Weights of a small GPT-style language model, trained from scratch on English Wikipedia.
Size: 8 layers, 8 heads of 32, MLP 640 squared ReLU.
Training: a variant of Muon for these matrices, 158M tokens, 4822 steps.
Each number is 500 + 25 x the weight over its row's rms, rounded and kept within 0 to 999. Layers, rows and columns count from 0. Numbers have three digits each. The size before them is the row's rms in percent of the matrix's.

# layer 4 MLP down, 160x640, rms 0.0609, rows 126-159, columns 240-319
100:479515521533487500496481464537483478482479503493481491500477487507457517485460511536487517531525489495511530470497511453466491496510484509557502500491471515513529523519543484504503535510528484522510513482483526483536481514459502490503505517
094:495510512538509492493500505472502482573460505497522508498532498469517486489472483501494486456535509486500549485490484468533510481479502462498461462506522478505522557469509505491513513543480535542437493507535485454505555533444486474474518504
104:515523512501517492499501534504526510497501503476470539531510504527528519533527446552483519548510564548485538504523485473505472503501509505499486516497513526507505529520476498507540472485488484525528495493507501496536535479529530469540483533
101:505487497461504505485488486525517506525548493490498520504466504531458502487431480506520507484485501489482496470510504515470525567496544542496469517510516499490491477489508537496482533492530497434483468474505464422520517515496532520540501498
101:500543512531511516506494469471497512487452495505515502509483478522477526504479510499491482505457481465536441445512536501493521458542471504520465492489501471493484501487489486470536496502506487458535505544474469457459481486526508514508486532
099:460554513498476550512509500483530470473587507506482474520493518546501519472504497569473530538505506491480462495522538503491460466485524488483489518499517536521500481514469484480527538467473505518447495513463465504532504507486455507498483522
097:473478518527534509498480510475479476485510477482500456473532526494499484487526480493479528520467536489499511502453475481480547507508512437486488509483495555505484515487498501446521451502496513510508493511472470476499511459440493440577516527
103:479528512516500498509500434529473495497535514493527493471494460534482482508485566553412476497515522501487539518501550472514473502514486530478471489482492505550469531494451484531495525515458515532476503523519462515528553505505466504477509479
096:561535515524515528482488542501469520535504535501499510451482503492532515498499554466497527519533463492501472515531485486491491521518519485484451482528507509480488510502535516533464480500456493473508517477520508478502516482526500569522510492
101:483498544533536512505522513525514511487534503477469501458490525505526496533531556511459537481465510511501484491452503472511466512493485488462515499516529515524493473538443467512492481468508455468477554485520529465491491519483489506475513529
101:510490518492450515541514489482481507484522488503458487468451493515502531508537430522529490455498538497509479482452566509533485495494524516481476472505493512517516487512518516498485466482488432527482495519518511541464517516438516445506498464
097:475498467479441516476496539514475511529521487488474498499513527514485516526502486517480510445517544441507518548506535470501481523486483522459498498477489442497471535504467486478506487520503464509540488465521505535501470466473516492509489488
105:478491467476482500502496478517489533519512498481514482479530540528507489481527499450513491512508479506487484477524467480499500496515522478498546470507479479473477478531475499472515480479498488498477489507479467520446469502509510455518542486
101:554530489504491479512501479518530513447555517482460530475501509507548502526499479502478502490469488431487507503506532537483483478522481535549481535469496482554512503517467522504517492528498493542519533493474486507491499464518515515516475508
110:508498560519452502522514462506460486498466506461497486493450510491570504524521481495510473517505551513467589473491455475504520455500512468452451485501508479517517495502485490506522527502514487483523524504498427532492482522485470522522501505
104:523547527510516523491491464515522514503527497524498445525500507499544502508502549531520462504511527520506522523503491478436488512463550522504526512475493479530503484511495495481514513499464538499500511531479502477499503482494479495514525494
097:515516458498492509482505549466502452469541505495533555491498535465501512485465509466482503488486541452500505482511473515522474475516514476465566520501483529496503462493461501483487514531502494480478508481550521455472513470500515520482499482
106:499537457473506477545540458466464505487521502482476502489552491515495534516457519465498506487537501509515493477469493565469527504515526511482490489494486534481501510517506465481492466499503538471448547484506490527523493491493521504564490503
099:540499501496515534517521545484476490509542541505496519471529500517475512501590504521470482461517555487418484528514542470475514508553486529484483545501541479505498492517513523493495517475503548508523515501500480541511545482491504521490511521
110:487481539533487487501526507462477476491517513465486479475473515497460512501501513552508507521497501490497453493459473446519474501498499487512522514485490500540486501509483476568486500466472491504510496489455485563469485474526505471482533482
098:499517462494483492499465560475517520503502489497508519456483538520518504520489495495504494538498545477513477494501541485511491445493453571453566520512513546538513528496424540493473519497459480512526521476507528539518507463489508488507490517
104:541529492467530512501483521535520484514501508495498537491464505474458505483494475483499513500524483552493504503546560505496517503506493481472497505513500477530528539502485506467492483443457481485525523475500436527449530477491485481517509487
099:452518487512507499505536462514495448499518532493481518528535544423447478482519487503470496498427537483503515502460473528526498501471513444442476532494484522514528495516492527507526526511512514539443475503468483482487493509506495459485524467
098:480500502506531470480515518499481526460453526501470475511478474514504473550458518466524460507530478487498513489497498522510532507507492515488498488474557494473509457521480515495498475524531533505471449455454518526496505530472537512515506502
101:520460477512536514516444512461481521503520510526507524523479508475505482523547518480485449535481457490523560480487495550538509528506501541461461507515475496533468492504501542538533447487516486491505487498492510479482529464462479519485517462
101:497499524494522551529518501478483516508442472489525509499481519507490470510481496458515548525500529476484464465486488478499467499508483492520510477520530504466481536564528482519548458518494441492504492507539517484486506514484462494536464480
096:514472478467475477514500482460492544473544544448485486527482499467529497507458545535495463486499500492467489487508462534502507496457498462508544508499514501542541470510489552468455509486534499524529492431479469458506500493455484520558522512
095:522535479515502483490513481503509467522496513499512498547453495563503520461503489556519508493473507504515493492525474494540494460484434539488492496543496541490549488501530511491499525516477499486490553511494463497493511464479519468499548488
092:537508504512477491488488451485504498461532484509465495462547498507474504471489528518512523520545458506495531496524462472492511461508505493462434466501517558504492490521475501517525527505556463494474502470487452531525478514497489472495453490
102:502516485489489499428441487517513524472516506470543485524524494536480445449434537466524517524526463538474492505517498511534484456472461532509479495481546509491533519473487516483500471476512538492478513477495497474533470476461522534485480504
104:537475454506512496480550479441478496526529498487560555527493508505508506519472504432510491469487475459497506437509527544515471506497474497515492516508488493504529495504467524485490485487519532487486530507515482556468474486523488535499530502
103:487473515473489461514487453479450499471497477479465499515521513491486503513497510464527508518525508506490495478464489533487515499487461522470524540528493487512487487468498475484494516512492519436545580516518500500527497521500472493540483523
096:445521493492512532497480541500504542472468516499475460488477505543515492486522504519503509524519516496506497492521513489469525518487483488515454508511520483512504513489466509505473520503486462480475528457491538537522481530486521510480495495
098:529488550465509495538473463479522516522511504515460525536521462542457481520493468518528507538448562519497498481430482534509500565514492523536499435460514488535513488488493472503502514498495516510462495570462514503548513493519481541542479491